Weights of a small transformer language model.
Size: 10 layers, width 128, 2 heads of 32, MLP 512 tanh GELU, 1.93M parameters.
Architecture: LayerNorm before each block, learned positions, biases, tied embeddings.
Training: a variant of Muon for these matrices, 104M tokens, 3183 steps.
Each number is 500 + 25 x the weight over its row's rms, rounded and kept within 0 to 999. Layers, rows and columns count from 0. Numbers have three digits each. The size before them is the row's rms in percent of the matrix's.

# layer 5 MLP down (transposed), 512x128, rms 0.0668, rows 87-141, columns 0-127
104:503499531503487460458491483496485487508498473488495535487470495487535525545560501519484526534502495463512509508509527498550495461471493471481465493483444499473492511511520509523509563485521533487535467498478490535512511462511509499483533510525526435532522468479476472553502475516510520545511524513465478500494477465466482486480503569483483474506496508484466500525514484477494491483480
098:510483475471483473504521517473484480507541492458516490551464474455532517493527488516474508515497464483516491458472457536496517543494504470539456483528516494484522519513524545506492492516511516533498500537500547503510496500485498501512538498554508491486518466487486490546492513508500471503483474489508527515526496451517484461517526508492476555455500499493521503488505435464510472553457
098:525482493500498547555543475509484491497491530482474498484476446533455525511514468519503523487517504504483498524486533523515466519519485497470480528500515447470496471497513512503505481529516470507485496448530490514527514503480531498515502537540490518493510474538529523482516488553494472477457505509509461567454504510502497504543502494494526472502467503515541479521471469478541452513464
090:480515503485492515498522527559492530522467535470510490517500520506529507483486476500500520457439507502526447493474535482428512540499507477501538492488470483495503495483495521521512515512493525508482484488518504549481496559474485468498474469485530495478480533562482506476509464483485508494491516492518523474451461527507491454523505526541488506529482515515476485516492479457554469511507
098:487490495509504499484506516452477537491535527502498493490490467515541492525533527497483492528484513475472512535496525537497468469471513566516478471492497486514503540498453486500542515449510463507535509504485501514502507498509488525494522470442450492527500466519499471547506478506498520504496517545525517516486485427437464501512526525514524476506479544493471454511497490463482503508485
110:517542494469535530490514471532501521513481476508490489450476470540495542533466509517498513473532528492550428518529528532498491498516499509476470486531527474460513446512504496484509531510487518476476458513497533474506551481512528470473527490518488527518471529514495512494522518489514477470454481504489487500454507525494521511515491502479457540484460499488507509545501516486477504496444
103:502463509504481505522477476482501485557515486534507481469511501499512497481521526519556522465514502493482505480488487518517464494466502459462513498492495526501506479473483461502522469503433501465468547467508548505503468533521543512497490500467482470494501494478490495570535513470463487512476502534543486523457533493520486522486497512534507506493527477489495489491489529427471520520534
110:522483468483507513537434507518468492505499511501520516513559508515494538478518488511512499510527526517497463490514527483496466491504488534509495529479476513482518493491493507554558468498481513451430491467486506489469494477491478525511513474517487492505522525498470465508513515516504553468517492509447517458518489487497498547496482541497478437504525489481508471571489522535513507518493
108:517508487442451492535481494506535441517517544508513449496549543480516497520518518474480496540486482492490517500509479520546471506530461495495513492453512482535520507523506512532485458491510527491519492555511515497463539508516458509541526479539484498499502478537495520494484540509472476488476470496514480498485493487444497479460488501488485512502510477479523536487498504548454534510517
098:520486489474459557465451516482523488497467441522512501523510514520499505470538548483536513490514494432546520515519512494505470451496531489477527544453519508501450511485520490474554472463503523507495488512487489518491488536489515512522504494512484516525466494506515455518521494488489523506475510501504488466521462503493537494456516521500478528527454460507542492482500519480513475503492
097:483510518472481485515480520511494518484495489516448518484470478484509525553494541503454477530455553482477509537500515510469486526544512469502530490481509453565516484509480513491480533515472523518472495498525451496512524550475495498472497499497504486485496509503520509557490491536467501505510460498518472556494503483456513525508467508480491497509457545521493446553484509513520497510506
112:478480552486501447468537493545496537540486485479537536518542497495505497459539521476532469483493489488485488467508520496512491494507519492514517493496513563500478477522538504484507553491492466543524493515485480500491415502519525507516514500512481511515521540497484543498492469449517461503468498493506484477495539457519481518474488509488487491551496509544496512459490471502485497472495
107:510515504492517505480542497528517484516499490497478507516536451479492491543494531521505503544529525549488474473495482474515532493489489454564502465510508505536467536471533493461467498505518503516477480511455475503457507467474473510482508504531479530495504467485497509468508473496496499514579492506501509550475519500478519485509494502552518526484466471465489454481465521500543537479500
093:455464483486496521476512516539501558524525457492445493508500531477445483520516511511478482498521443480501515508498469524486512480504488475518481509455505493485556510453484478507469532510497499492460516502493511476559468461484518502490492491496497553523498495536483528508492527532513459470511508518493481510524494519518511526503520469535508479533491469512519460554460489517549506481502
115:449525431442533514506509511498496516481489456499486528488488502485471544513491527544487507489498482481498490520469529507530503506488510498493526512491465499522466527515474466513441485513511523476465512467515505534478451454514495498502533509529508497485558491452533523500493525426478522494497502535506507473521501535491523494485490510525503492515458513540529513476538533516515470497495
095:477541509502520480522482505486512509497494541473502496496515505454507525492511480508539481454502504485510475512470505526495491566468541551499473485513523460450459527471502488517506490544481491494525502476522503488484466523474468495516531510472521488475475471509495497489481492480451462512444490460529489525466524505496553526502499529504547497491534541523486498468507515520509484552549
086:528478494488519478495485491524523511501513495488493507470540468498514511453500472449517507512495472498470519509530434449524476554479501537502472520519496522500470470530503528495477520469543505503478480532477466495498465504495457485494536510508494490467489545494484493502467524478457524464523542515507496526488490516498542508462476497526547538513513514519533458512531494559483517523533
104:516516486478510440465512462486509441509457487520494524476515496514523514501481462462499502472459519489508484538455516488483498497525461513525516480543518492527535444522490539492489460503493509487502517485523540511516544512471462503489508489513510448497467509548505514519491489542477509477507517512529471538512449478480477494512500536491505476508533460546532479493516498517470537512528
103:514556470458450508528512523483501512477509482505466516486478479514455495479521489499544500467491493516513477505504515463486513446488474509561462513493564536500503496521497489487528491494523484509466466511550524492458497502518510542444457489499501507527485524508495505486505509504468494459486504503498507519489510499532514526496501496486509534463525509464488514522522451537575528536496
102:478478533513456522512516505491544475516514495497515554486514518459484456482499476479526521493494535515475503518523484489479532502530489476507480504552472502498426480460544460527454467490509531484483510527561456476470478463534510540495506564499483473486509528513502445520488504522468502510531500457504497523525505502500506511527538497501499519490504509498449504482495499498505500508491
100:459515478507507499521478527501438466490485518536515534518490488521465477511498489493506524509501492521483505480496551506495514471503479538483534474451525497544500446499535503488536508487495525516495470511510521522451513502484474535467538494525520490496507506534497472492527467496462499502567457492498464466508514497519444482516483533529535479485546481502525483500466450529514489460506
096:515505495510522520559511501484516474512514502455506456474505511514493495475498462505512517479516535502508441479537523499478509522531467458471477561500505485513494521501507481468484472537507478487529476518475490504494583499462533480470510482527450529498525491475506479527493487508509494483449504531466561473539501499517480529484501527513453514447513523505520487491514503521491493515527
099:458516444483531469484491542539487493512531507542512520489512493531499511500496554536485519536528489484487539536501517518493518474438488496556504481517495498535477514499470534496505496490505523501473487545502472445485477461474475517483455530501469484493461516539483507456501549496486445505492521478514514519521543474501502524509487496480479495501538502495454495471475506509510473510474
099:531434476506509510427503506543491517523552470528511518491497482535509481500524488512501495545488470477524528456488473510511484463497509505488516515527499503495497545510493490457493523474508505501481511503467504491480456501479478535489493507510497514460481470510524449528525486519499500531501540532492508534483488454521452534528487525481524503538512456499500483537562509513454496461492
115:494490512527467553497555467497521503542506477516518467492469501499564484498493455467529476491484500520459463488510469468475483536493472469565527465504554533525521493520505482521512533498453546500505496468471460542499525534510561489483483482499534476500497505501501518479511463510472514492500487528491479485524526527512485499477483510490515477479528496474522474480472480521517485504499
114:500533475535531502488514487505477503458461498494446492513446500511499467503516510532505505517488505469498535525514486522506488497502446502504516509481456473525506473514477505485519521485494511520503485530462520503501510475539503527480531521502479549523518483483501494446526503492568531495475499489521460537504453530439522530524508473494525498483448518465528498468548480540491522470472
098:527487492496534495512486513510518540483467505485545471488477490515508483448469473514492554494490496502500476486471452478471490547565532497532506485480509491492495506529489534488506517461495461468518540473518497528504522505473474491507541521484471539486438532494499514509475505494502476509479520510524480515503511491518515515457446462522531538508477473544482483516508458525496541470463
101:497454504563488466481510484501508499470519492490458498533500481458524535545496496508518505530542506485528513478484496481509521496504520513522472479511470486494469519509514540518521531486538497470464507473482515502495498519485513489464500471457515529471501462511540433476538475524478518471495494500470544521509451465483518499479518521492511502497465557519521497507501478484471471533568
118:491549494499471523528429463548529489506484514509477489524522503550517549506496518523502464474518521485516528459510478482462476526512482485496462531500458541493477494512487463518527496478526479497547497527509475502493481492502531463513487458503482512518523499492507498469534478540561481516501507470465527498504475545490498481504482495492473490460486461530474480536542505511538502505521
109:511468482505488499493515524507493485482462488516517505514519469496477466528544493496496472521484462522509488516519538485524556479525482438561537519501523465481495494534539454428509563531495493499478522471466481500505492568527483491527497491488508497536547538506462510525496488454519516511487548469474519512500466512520489495496508522474483489497496510501474505491516492499504476517474
091:517515496487482511514486488493476477509451510488474475505535481510485471517516481504522534514453477537517512447531515489471488532495552518595511512497475491541494537511504520519477476491480490483565483447534497502477491506472497499510491483483483521499477521558539482483498474506470511527517552548495503502515497457520481536531501517493502511480501456477523467504517503473510484475497
109:495492491492471450530452450552450482520519508551474518500515540494509514496521528525503472569454491492508508494519513483492517471469518495481458497504545521536487534503508496500534478515432478492485470503513507502490499462526510483512527489498490499535477517565463487534501479548524464469488512512486527486524485485508509489507507505497471468455483467503512500512492518535482491478479
105:508526496481476513511475483522439509546559484478525538493520458497469482480496492529547488520497470529513505485512502495535518495539477457515510451517513494503507457487547497491471442528493481509502531516526508514520507546525490485483485459516493497488501509503497458471519525525456516507492532463523528527487536453516498512436487488470496471500494485464492496533483503460511504496464
100:554540529536534502499528550499480466496496498489489508508487471477501509526476459532502540546492468504465452527502470495507530487490540484534495491528463465510487533530475483493473499466464502466557458519496492479509508526469501507497516502480512474495487540473510465470490507463508520554494523461523493505492501487564493484497495515490496538457505454460530481522503491483492495483496
100:542484510525485467468497509490559483503505535548498528518544499463499493473482450495552518517504503470507491521495516463525497517509533465516505508536504522487485479498512509467494529494434576531518508515500498439483478470523517493508464497472501483486497501529484498517503497465525491492490532462475518472490512495522518495519495523500486454518519488519496457482519437546458502511502
100:527456502458522486502525510447512513467482541493483499494501535460490480521509470486554493502511522462560493516502477477540529473529519494533518445459541529496515529473503475503504504523493521525490527505507467488543468474537490472493516466506482529505515510503511514516467499514461505456502517560474496527477476471470476461505488450523539476472490520505490517506521509524485483523498
087:498502457522479519461502502534493453541492539525482515546517504503540525519475525505445454547517519524466532507495499531469488542508489513521498476506485488472498539486489493509474507491540536489473474475522471498500516518532488462518468477536486537568497506502472450505479475508492484488464458501502532512477540523525504451504504489466499464527499492501515503468490514479512468525495
087:500505530499501486459498512469547488459465543486491507442513489509472518564445513522483481529465523434511487503472482553463525515506484468515504473526528489525476498527495485488510511479500520474536525482524494510509503507497493513490502502505447535483542504475515522480499499480475515530446513456511491524490475524501520524561458513498521534496512512482510472513499513507550518515478
099:451540433495505547517506464508524536496515527496444500480514463472490503465479521512503508482556487557470489505506513514514534469533514508510505468456514491519540497490482516495536447520522537555500492456512507505490515500520488483513491469485512531490461549475516511502527481501489550490496517509484475477523500543484493506457487495507461492487497510526521494483472523469461520493503
089:480519492538439481504497463472537468493526527542474499510526469518509498472519520528515543512454520482528486500465511486494470473524505483472485518502532465496487490479502509506475529523520498480480483509497503508554523524455533514523486477500507472470514504531442534457516505507507519522493521503476538522449514517542457501514454507503505505465463485498472511497482495505537542463450
100:523483507546478489502470521497476515519550453544471503485513500531472488491511522517530519490518499519527493481476458567438506501534503493479518507469559528535476506493485450466528501521496480523518473551488503503508524528486500525519463509498505530503484491472467508477535476462527523464449498492490495497469504499486449477487479532509517467525485479474485479506516517551486505502514
093:581480469463528512506514471484517465496474507484514521501498489457527474485506529446458471520553480459468482474488483476553519508508507515503523485481497521507499530533524523498496456508494492502471489483478498497512499481458484521504518484496541489487530550484464499494507499522516466461507458488480519467513535473514531538497502517533522502478527515524545542454505466498520505527504
096:504509475481498511503511527512498488512486466484508461518502489525500511503491536497532465518551508491461482503570515471496487543490496530468524496519487531491521555492557530487502534507509494471517511489484478501492495563499520519523469459471545486538482505447504511516477480531461448473480486484468495507511517441483552502477444491525519517491482505487495503525520470519507483467506
093:468528524467486515468527517479482469448497470504539487502483498540513481514520479470495502458494499496503495496479515465482480525520509511516479519513536469522503500488471500487470486504475495534507562471458514502495489463488494532491450508496513512437570522533485489505481541464512498453532515513509518551500535526515470513517527517465531454488501486515454496490519476536517536505484
103:510519461491457548473510504491499506503519531461511494482522500464540514489508488528504525542523513485492531480476516499502521476492518516456486495494552443502472515495509514461501544521501502463458521500453495527500514522495492493487504497496481510503525564483509512553467518529487485519466493517476488542458494460469485519482517473486488495466524481533518471479484568554530495511473
107:533464511476509488516476533510527461443567531507506508514539494468519546515495500442511501478501505536519515530479498497483518483493495509488479519475497519554471514529518478497465489504476476497484474519470488527522475493546555485502510492533508507466495465535474485518490528504485492479469526528524452490521504500490486478554499540496502481461496527510498459520505498507469440463500
095:501488498471549474525572461479511520512492542473481512509491497447486536547466500453503475480455477487524482501502508472498496498495521471475499473531499498479549506474503518479479507523528509510539505536547487514523513539505463506484492485478486511492482441525484458509521491515471483516496478507497529512492507515552548477489509509492518541490460532478539502523529488457493528521475
105:506525472490491514479520526439479505510505501504499520454515482471543502532505474527516508477536505461464471538525507465493552514526498492479482505492491501449498507490516494463524519508519542517496572508429541457490524495499483513486548508498496527477474492466507547497489483469475517511526508493480535538495521475519481493481449507500529535494513539489499466467469479487494509515520
094:500505512474514497438515513534487523530508488543506462467496520453484470470537465487457524534449551529514535539560529515510487485536491510499510511492484499471530503492518488513493501473546531530476478482469492485516517500505513528517538493484486462506475503463500501508519510460486476494507537533473498496505526468483471514477509518502489471502514467466457505504483438514499547495469
095:523542474491529508457516487515463519511494483487537500550447523487511484500480516490508542486495515492503504517523489492552498542526515493460492510468498504478475511525516487559526476489500500513504565480481472549521525462559533519482533513479511518470466533527507480507495508496519493512499527467459486481478507503472477509503458477475491501503469486531488533449502522548476530467477
093:491488486475526505544516501515510551481548517491497505480498504472482509492482474494503465482476545510512482477514517505524506530514432513500491489430497482468492482511495471510457492537492486545489513445495507512505506520502486518460494509535512491484484494497487470476461465470483512519573496522502515487504522497539520534514466562511510514502473539480552464538491479526458502488523
094:493553502511531443475504447467520529484497505485505504448483490496486488466509490481531503530497510469480528544485488488528510501497523520508520473544540495522463467508515465482488496521471522531513492518540510538529537513528488566502506526498505486529462521489507447495494476507496465505533450486483472507511478488535496502537536509465479531528491459476509524497484460497497538503465
099:486473525504554484465498479488517443486522519534500467513478508439503515506468457492499501553490503527517527472508507507499476493488464441492500501496530516520498503476477536552480443492535540477484499503472492497531526508481520513502508504565470520502492511492459488514471478479491500509517523447508500505533548545487511498463504456482555504484489465508497518522501493517484464499512
105:486496540457524458508543492474499528502487487525466465485518506489517507496532528496477508513537518484468538463471515505519475522488486504512499512497468502467499495469507480463533480509533505459550537505469508470512533481541449485509552494565494501506484507498502526497498527492481494508457448470507522491527504537501485458562461507498491506498556467477505496487522539485482486522506
095:490496502524507525515521505486463519511469507481517494499465467526478462501534522494456536535516512496509433501490500479478486484478509512470509480497524506505485500501491478469499506472510529499513506440506483469526529524483548477529478535500496513474501482497510506475537496456458501464433444548520515458520514505534533504529539504476483529522565487505496536477518484500498519496453
# layer 5 MLP up, 512x128, rms 0.0668, rows 88-141, columns 0-127
096:460512480502498437533499493502444540514516501516520528498473493524509518499466494499497511477473518496493503501476468520566520512533518485459495515515503472502519519490581496457517506489483496499516454513519508500499495509476512489484480499530548518526501491485543448484479492423527475506486502497476554499486505548485486502482545471481493503509508538482493511500448498481514491456521
090:483478497524492490479472517481521513526520467479526522510508531468522498525502545515455537509522482507551456481495486502463504495445510527517490500565467525482525524538445461525507503555506509543494448498494488496502509496469485462507503497517518482460540481450454499495520495488488466505507496483511519475519511514504504511491455459462511511489507521484475492505508534552494538515528
093:481495516497499486537488506487490461514488465492517529481501520526524470510522528498538536552491488523552473499506477487507481502476507441468499465511497444508490520515497573511521522478508481496526489534501487461477491475487512476512520498547520467526508484473500461462503497467501507522519479504533472500470565526514469479518497503481540534490516525480458481499487481515505433462511
099:497535507476563469532482461479496538493497525482507488528489489495450505441491471520482467462488511564514508499528508509477552504562480472483516515494475512501485514504552474489478504519525509500509476504525545480458488462493480535483529484495495461487515521536476480481495486472466469522532487525503468515523519524517552490470484503494482514495521498500441483494478505504517519537509
104:511463545573421468543517497442538547481459487498489483494489516493507489460509525467501472496492463487492544494468488521509516480513555506516534480482479556472480536527524514525508491489517497462501525484535488525495525499524480525533490505503491492469476512512486484536515490467480495479478507475514484480501461506529452460507482492514497490504492487511491523493475528492519500529519
107:519498560476519420497493499502459498510513500521517494461505503485504520514506508516499505469465502497470533492503538508485484548518503525487472469511488490501559565495498526509544482514504465511491478463468560543525513495505503509475491493512467485530502478470567509520489468475519500451485468471504517507460509499488508531481499468497501537478470502478489536469507492517532528476475
110:514444539519518517538489528504531520500499482498468525533500492475457493452469503526474532532505497505496483503504520515523561545521513472511457482497461497519459496499520516441492499476510451486504533474471493531520489474486534468484499530487546509485501496458526508496523495481503498521529490510526492483513514509528486511539527464513496531457469509491472554450509495484447488510483
102:538478468545485483528532511501492550497476476524493468532493461455492538499523498521502486458545514458547492534515455502502525521478534512484528490456508505500490512462480506545508564522490475529496495498470448513502543526511532490489480530501529488490522506488532464497536518450500500499494496468527506514463435499505487495544503476509478479482487506497493527518496483492474490478482
102:495480497517506524516490467482519494519506524485512495449499493488533538521506484503516433524504515528472458489480466479510539551484520491492463462464484526469463450506528500514477499531489489514498510517488511476440526543473499494512492503497484536490479542493505484524512493486516466492532492453497534488457554521514485490486502499506524465495533522539463493503531554547524496538481
096:507488488535506492509515511460531522526488475495506460507504494507481458482485454474541448494523502513529512444486490494495516486512498529528467507502525511560503467495550494548493469500528465521504515534505499499462507509516506514502481454521481499506476474484464530533522504494461507482467497487507516474483500505558469465519529515489464505544541466537515513561537502473461508512507
125:551503469493540507520497476458516488483482492481464505518517487497514502494500471475504490512479517518489550472506526454538501496435510482492513513487505558519481525511509562458541533535515475495562498491459488479456516497474472504512496502512506485494492457521476532469498494469511546522552500479514491491547498518483530551497507475511503498505527520454483491498461469470504489517505
103:513527454488521486502497530533464459545522518498543538493435500522477540519516502512484518512496475511491502464552546521474506491469494564488520483514460500465512534507470486471493490514487490506507484505528527526490501487496507513526451491496488493469492540526474504501456485490474510498505477475483497518495479496490452523539500487472467529537501540495524511558471528490503508466448
094:490462509494490474547476469500474527517472514488522454522469507475493481511482531469480512527532557509505502493509496533520492504510526479516482497501525512455527498505497490532497561495520474486497540490497432457498561474491529513494482479503572482474550511487508479467469492561504505518466534497486484496471540498495507466459515509497518455505500489472506464491497528500508503498519
107:463499513522469488460501511514487527459522515515488501485510504521516518482540508495473490486451478508518490500480540489494478471463539487494530510528505468457497543516519510548509501498498494490503509551489488533483521502490519508462462472541506491561515499484529494520504495494514482516503433527538492472469496556527525506463559483502471510455522465471482497445530539517498491494503
087:510490527502497476518484529501495512487484542540476480500497521564466506502463524471504509516531508490481536469538535474464491493485531461453484474465465524510457470513512515509495530465484477446496540537491500511523521480505486500510493493473480495482485537482496492503522530470468508485537471504503544485492519510547431478531496531488497554518527456506516523519542509511498476506478
089:528529506542518498478466493498471484498506510524477485521520531505515498501438487506518499490538498490489500497486445517519503535473461519516506523526474471517482498506489524458565529522506516516483530529485472507538512473483518508462507473492488484513503522498452477450514454494531521530455465567541497518465548489493481518458507524480482484514498513454515466503526491466513492529501
105:471497523530509486445511502478521512465507500481466487522513493556502522553509541479485484480536507468504502535504472513524518523469508492503498511458491499496467517538492487502435492489568497486513480505507487530463482440475523519497536514500536521517496515462514513536494480444499489519508540462509510506494505506519459495508514483498439522469502461520482527494483475505548541510506
103:525573484530497538549496518487520456504538502516476513551502510515483512498475495510522468528463500518497485531491495500504465507461480494460465498546468490471462440525526466470494497513498480472527475493512503546476491501509497490453508480511491513535533497515524490487482518499497512492524515530502515494504492505523472487467491491477506458522451516494484550565504513540485476479547
100:482560543475542488514481537503513497438501469456498507471555544467482549496480513464504500495477474498519443529505538493494553502492506508473520547455515484506499485510491499481482518494499467506487530481496557507510513450508533469480476486508451490469484528507492523516472504499491499510502529485500492521478513519476485494476488533497449496499505508540499523515488561506505526516508
109:500506469528490515490457510518461467499448511492466459449535533499515541498522485520535500507541544471517511477540511480511505496498493546459500518541463498484515507465439540532537461484530520503482505485459468481471531506499504522505421459513495441525526502520511538536496501492512499481514465493511489519496523492485517516475488524489507503486485518521503487495512504490504519525486
106:494544491479551494479441504471522498469503479521505492504472505474507571489484494476518538510493512497480517456526516512463488477503498523503497521498482497540506519488511473496458484495513501488520504506568511459495472488506503538496487488481547544498484467528470503539512552485483498486509531497541482479491472510518490532466536511477458521468502515463449486544473499532475531469521
100:494498534525542471487476469495472501505467498476510484473519498499531491506541513474519490488495488455497499483519514475483482521562493514521478532511524496464494450483473492531532533530563475486517555519521522505511457509488479512550470477514482467489497513530448492511506453503512507472494509493535533508492517510491528503447558484505491529458469454513499483498488532482515475504536
101:534474480484523493499518520495494472499482485506504528512464500494515550499445492507538475474502468522475509488516507489493511527528492492480529454501487527483558463512479506488505531517494536507511505562537462517480530473504531512474511578526472519479495526497457477534482482517465532478482503485490510490433530464490486479516509460508510466510505522475480502501507487495545472535456
106:519506484509492518494508503515502507495500518486537546510477482504461434520501510490495502488487484510494479459491488544451506489502532496522502561471450478483489485486473500498542502502511497531560484481526540499477486510511534548534439500540527500507511516481474483521514467524500570513478502446518523463526522481531528495514484531469455498482511492529475478485476509503493493503457
112:538481502507480488492492540505481548507444494502484499550520482478515484478466487532469504526470516508509512495457437555557486536531490464484477521516469491468472471493455497511484511488503488515536536543517491531500497492522484532531491532530473501518502472480512545503498538510469508517520483478461493512504436497498510485504481500503488485530460525493548490516494497510512480492551
094:513531493522507480491534518461468495497493474514502500480537554577566482549492560481505493487481517496551481502457536501479452497446462506524503515486500479519454479462536515519528502470506463501509472509486537460493487507543521497501492493532503486527556482500511492496473496506492510493493491517487491453516539529499496475506512512489480484469537491467493489505504513467494489512517
094:501520486462507517483523548494525565495477500535422528476504495511498478462514520531460472496532493504501447488483508503474489525512516522504488528492485516516489498510524474500509500513535478522556464500533492483496510508490510476517497490527473482546489523449482511478510513498511485511492480456511542498473557510545519493481494521494496520459480425491447508498487536500469499518529
111:531515532546518523499505491471519484502506480486492460515486566495528502468516495496497454510485482517502477478481469516555528503536482484484573526449534496491465492534539516528499527509497465465531508484495530500495512474451522498540477491478533503499521490519498507488502526482483489539493500508468482520485513495500487479474514467494472520432489493515483456487502493449489534499556
099:504522538477533524510487478465500504499492525503536493493475470485477508481481500513487498501523538518510486463486500480527544568465439474499443513481465501525492502504509422505492494525465486518525560516496528486489508537489496481461511487492507518480545442468511477508504497503476499535491543491537537481528514524505503497519485464494473485522533519502486507528543507507516466471478
095:509493521496466489448518532457480490488512486516517508483518475528501483504474532505491543444497467492495516488488489528527469517534527489529507501545528493470528502482501504520494497458447453508552537514503463535481513521467437528489504509481489487463515506529491492509480499454516529553492548511504496512488459489487516481498478488445465538468534510491481524504484518501526540516489
111:511539491498487501467524529483518485477477510472489511507550520529515531471475497506523515486522484525447498495500510487493562527493480484493520532538461512516528514523460493498474479519471501486519452494525454464512517499533500522551527513471505494517497435484516485514494483494498556521499505493547496488478495509526430514487474517501540536472455471528467516487503488479454519489488
105:495513523522510439498491524503506532514589499517524527484499516473511491526469563507483501508508502479522477507515501499526495473482488476483510531510463476532452470483512497476510494527471486533510511519497503481513509496468471524523466498501463520492496492523527458510440510520468547507479491493508531475481555474460468499539484546482440509497516502487486508481507504528487552477499
095:492503535512485475469502545500515481491467457505459494500486529473515502508518461469487475477499467513454488472513488508522524505514534543474483542523488478505483554502461522511502486473535548476532489508535484495494517516532513495530555549545464490505491512507478502452550562488505459549490494478492455522505508502516471503507518482511499500465473494507482479487472505504472544511492
100:483509484472447503508519476508459514520510476468544519489457469505484518517522501501477494482488497526459477461481482500455508507510490508513497513509435520505459506493503499556505487521547454518512515493542517507462535531538570482487497472536494504501516457493539476517492506534495542475487472485554521473524461501511536490490505509488474504516503507524517505502479458485552518480499
102:491497505501480501461469501525507537505495485506478495517495531493470546510502466503490526537521486465447538498491475480457514519514531517516547479510526519493502525498471527495532475479505519566527453515506539507478501518524497507478465490498451505493549484502491487487499536532481533503492487528477454491514526485535491522475485463439479547468527499495513521504430492514530522507523
093:508494510464489448535492509491524486527505478502506483469489515516495500522514494515525558487466487506522476467521496476525536455482500473485493512500530523503498474486476489538504536482533486479531545551473513464474476550460496507471505556491472512472485477532509501493521474497489561501491487455507509539523498479492487483508454531467484520529451457520453498550488498486504504513520
082:535468476481546518518460481488451528538519446504490501494485495554519513474507521483506476493517476545489507486519511502511505500490534560487462505487482523519485472480500504520490513469528499499480518501481476497488508451520490506491531526505553457481462510521512471491497521506527506457532429503482546490500528537545504480465511492495480472546479457467508545504483485503505514477491
096:549515534463538513498532531486501485491521471490492479464529495455526491550480506496470506462499475512501467503512471486541518489495480503480495431521510498506488500480447485486514537478510495485520516489503534548472498465475529479546494489521504505555507534496497539475495497433537517528518514513526489509513507477501509530469476436475494478473468496509517495506488541482545491502519
095:503495501500455487477487547493429486548519481502493469432491512463510531487483495498484529471531513491525456514507536494500511518494528489499537512506507441484506520495468547513488513482468484520510535489501530459487478533551507488515494540538471482512493489506540511500475485490508524466482497517522476515483507507465453539517471500477485523538488474533512521525506485479490463540456
106:462475570555503508540483470457560537504504483504502455510512487514501486526473451475519525511525509514503465495481491494508474498523509565515450496516514506479500509443503478505495499543470487501534489491533524483507509499508517523494500490513479441519519493485525474515485503499491507493539467521501458496510502543446501440479462500539509511510507526491506486506472502499522479509461
089:490517567490478493513539494449511516459445553485516494493536508450523467531486550541439527490496489483467492479483476510518490502492493510503506472493462497506509484527542505515502523517523443498542503457456520499476519499470546510496479468505513454481519471480501515521468512507513487495522494470489516538502527549480486511506523501486497489514525502479506453466516527495527510505513
100:454470485494506506496533513496476471480507515480461541509529506456479503498524505520536518469505503467493511482523536462486518504536495433453573494466462478501486487520519485527518518516540510542509504532472482495492496485505493488503504512511476509516484474478491531506493510509510501547507514492505504524455474528553464459500495538500505468502489505561436498511463515502490478528537
108:517508500549481520549483524513488501520527536502504498524467536465476523463514539474473466508499490516491484487472514496522510478503513525455499507515501485491486530549442480502506501542487505494455457481504521498530467471500504449490507505537473497508483457465458496493471484508541505518533510468475516504502505538503480508530539506511519533527465527532472502459459543493470446519496
105:495522502462550508434509478477543557516460520470446517516496495490524545509464531516522476551487466527522500485464514552479514482507476517524459475481503473477489468524534481518498506500487503533507481517464489504475489468530498537502531472528498508513509516444497507516490466496523503532518466493535479515477517485494474482503512500439499498519521463531476508489509509524532500488481
105:521519532484511467487463490478489483535493509514535499529509507469471483481444518535510498539518528436470512459488492502504488486539518518500468502480488524504544504533520501477531495542507483494478486469519485513520483512506516534467496518542472532530527482500538454515420531506470487515547507467528476539492508479490498470517496516484480494533480488526468463495514525526532489467487
094:472493529494536484489485464530496485498501469511496488491543502486524542512510562513495490530471488516548502466559522511506478516502544548490494493474484518502502497491534497502523496482486519454518463475525511533479525494472494529501504485449497477530534496537548515482471520543472471500495484443488475465485517506525495468489462467520493532473442477504478468506494514539479482519525
103:515484496507500510443491541479516544497537522465476511476527492460531458505458491470502520466479523470502518521478470487517524478521505494502455504507462496475485482492475508516513546467471502509502508525497552529531495490466472477455469535486472515501487502496530485549472515482488507511523560470545501491468547493524489458508478528547492548486505485469499494501529528498479496505472
089:496489469533520488531509537453495496490533499505478477534522484514527520504432565496524478485486471480530509485458518504468540526446514467523516463484516513540501528467500519482475480529484461512503532513509508506531485512529514460466484523520508482518511505512503467481490507489494530496533443475482493518497501499549533522508489487497463492451531538519550470471508518502519471514502
109:480471512504488480499486488499517508537517503454483481441481484550556488490507473528536468475510499516478503474491539495443503503472492513506500497523518539531518489475485489520500505543478521519518514505500525448457483513499524494504485533484493428492516466502482501495559481501468531510499495530527498503481528532496481475496549539475498491514495572499476456543492496475514485526516
100:516496456524493486505479476477484520518509564509460466451525502515521499525460487496537454530460495525492534481495510478457491513494535500468493524505503537499507523506549485557500523535495529508516447526490522523521544486523500513464470471521480471530490502481460498525521484526483522484496550503510515531470499462478472508540472491510505452498517450496497488468499517495486488487530
090:504490543519492493545457487488477469444524496527507491454475515495510508501486493462509533494529504499523503520521511485472498526521518509487524484516481512542491513498465481450460497483547482494454488489547467484488551537516492510494490482523459536510488513504487519494521513529456528486522461494516498521475556503500451484465481505524503525451499453464487549547493506536513496495514
112:480488488501466517468517488487503526469468493514544477522490466475521484480496490503510511501521531471484478492494572495525500557495555522479485503489508472445498492555466528525495516450467494501538469495553517513465500497486504497547491467503508527496496510484493539519467492519477498458503514500547498520499467492498499559522547485482491534460499541460487522527481518489476502507491
111:520482494497494493511505508521498495493526503517518471502500509500489490496460528454511500505506525553511499468498522514503467489475506528501486514518468482525511523523477491462535529482480476492531485519529463546471499518507513485512495440467494452426454532553464529475465493536466471531482545498527492521520510464492470491502501468455486481466509535522542522488532552487504503520504
087:483505469480475488512507502526487499499479538495512482476515524476514516508453535482525520442494468505537526523474527515493532504507498533493518484531504524503459498501505468514523507456535479509531551526509530526481459496522451536466485466550530510499473543472512552495489499519532498484444514489495467484516480505473477471508489452453523508459513464509526510512447507489521511514491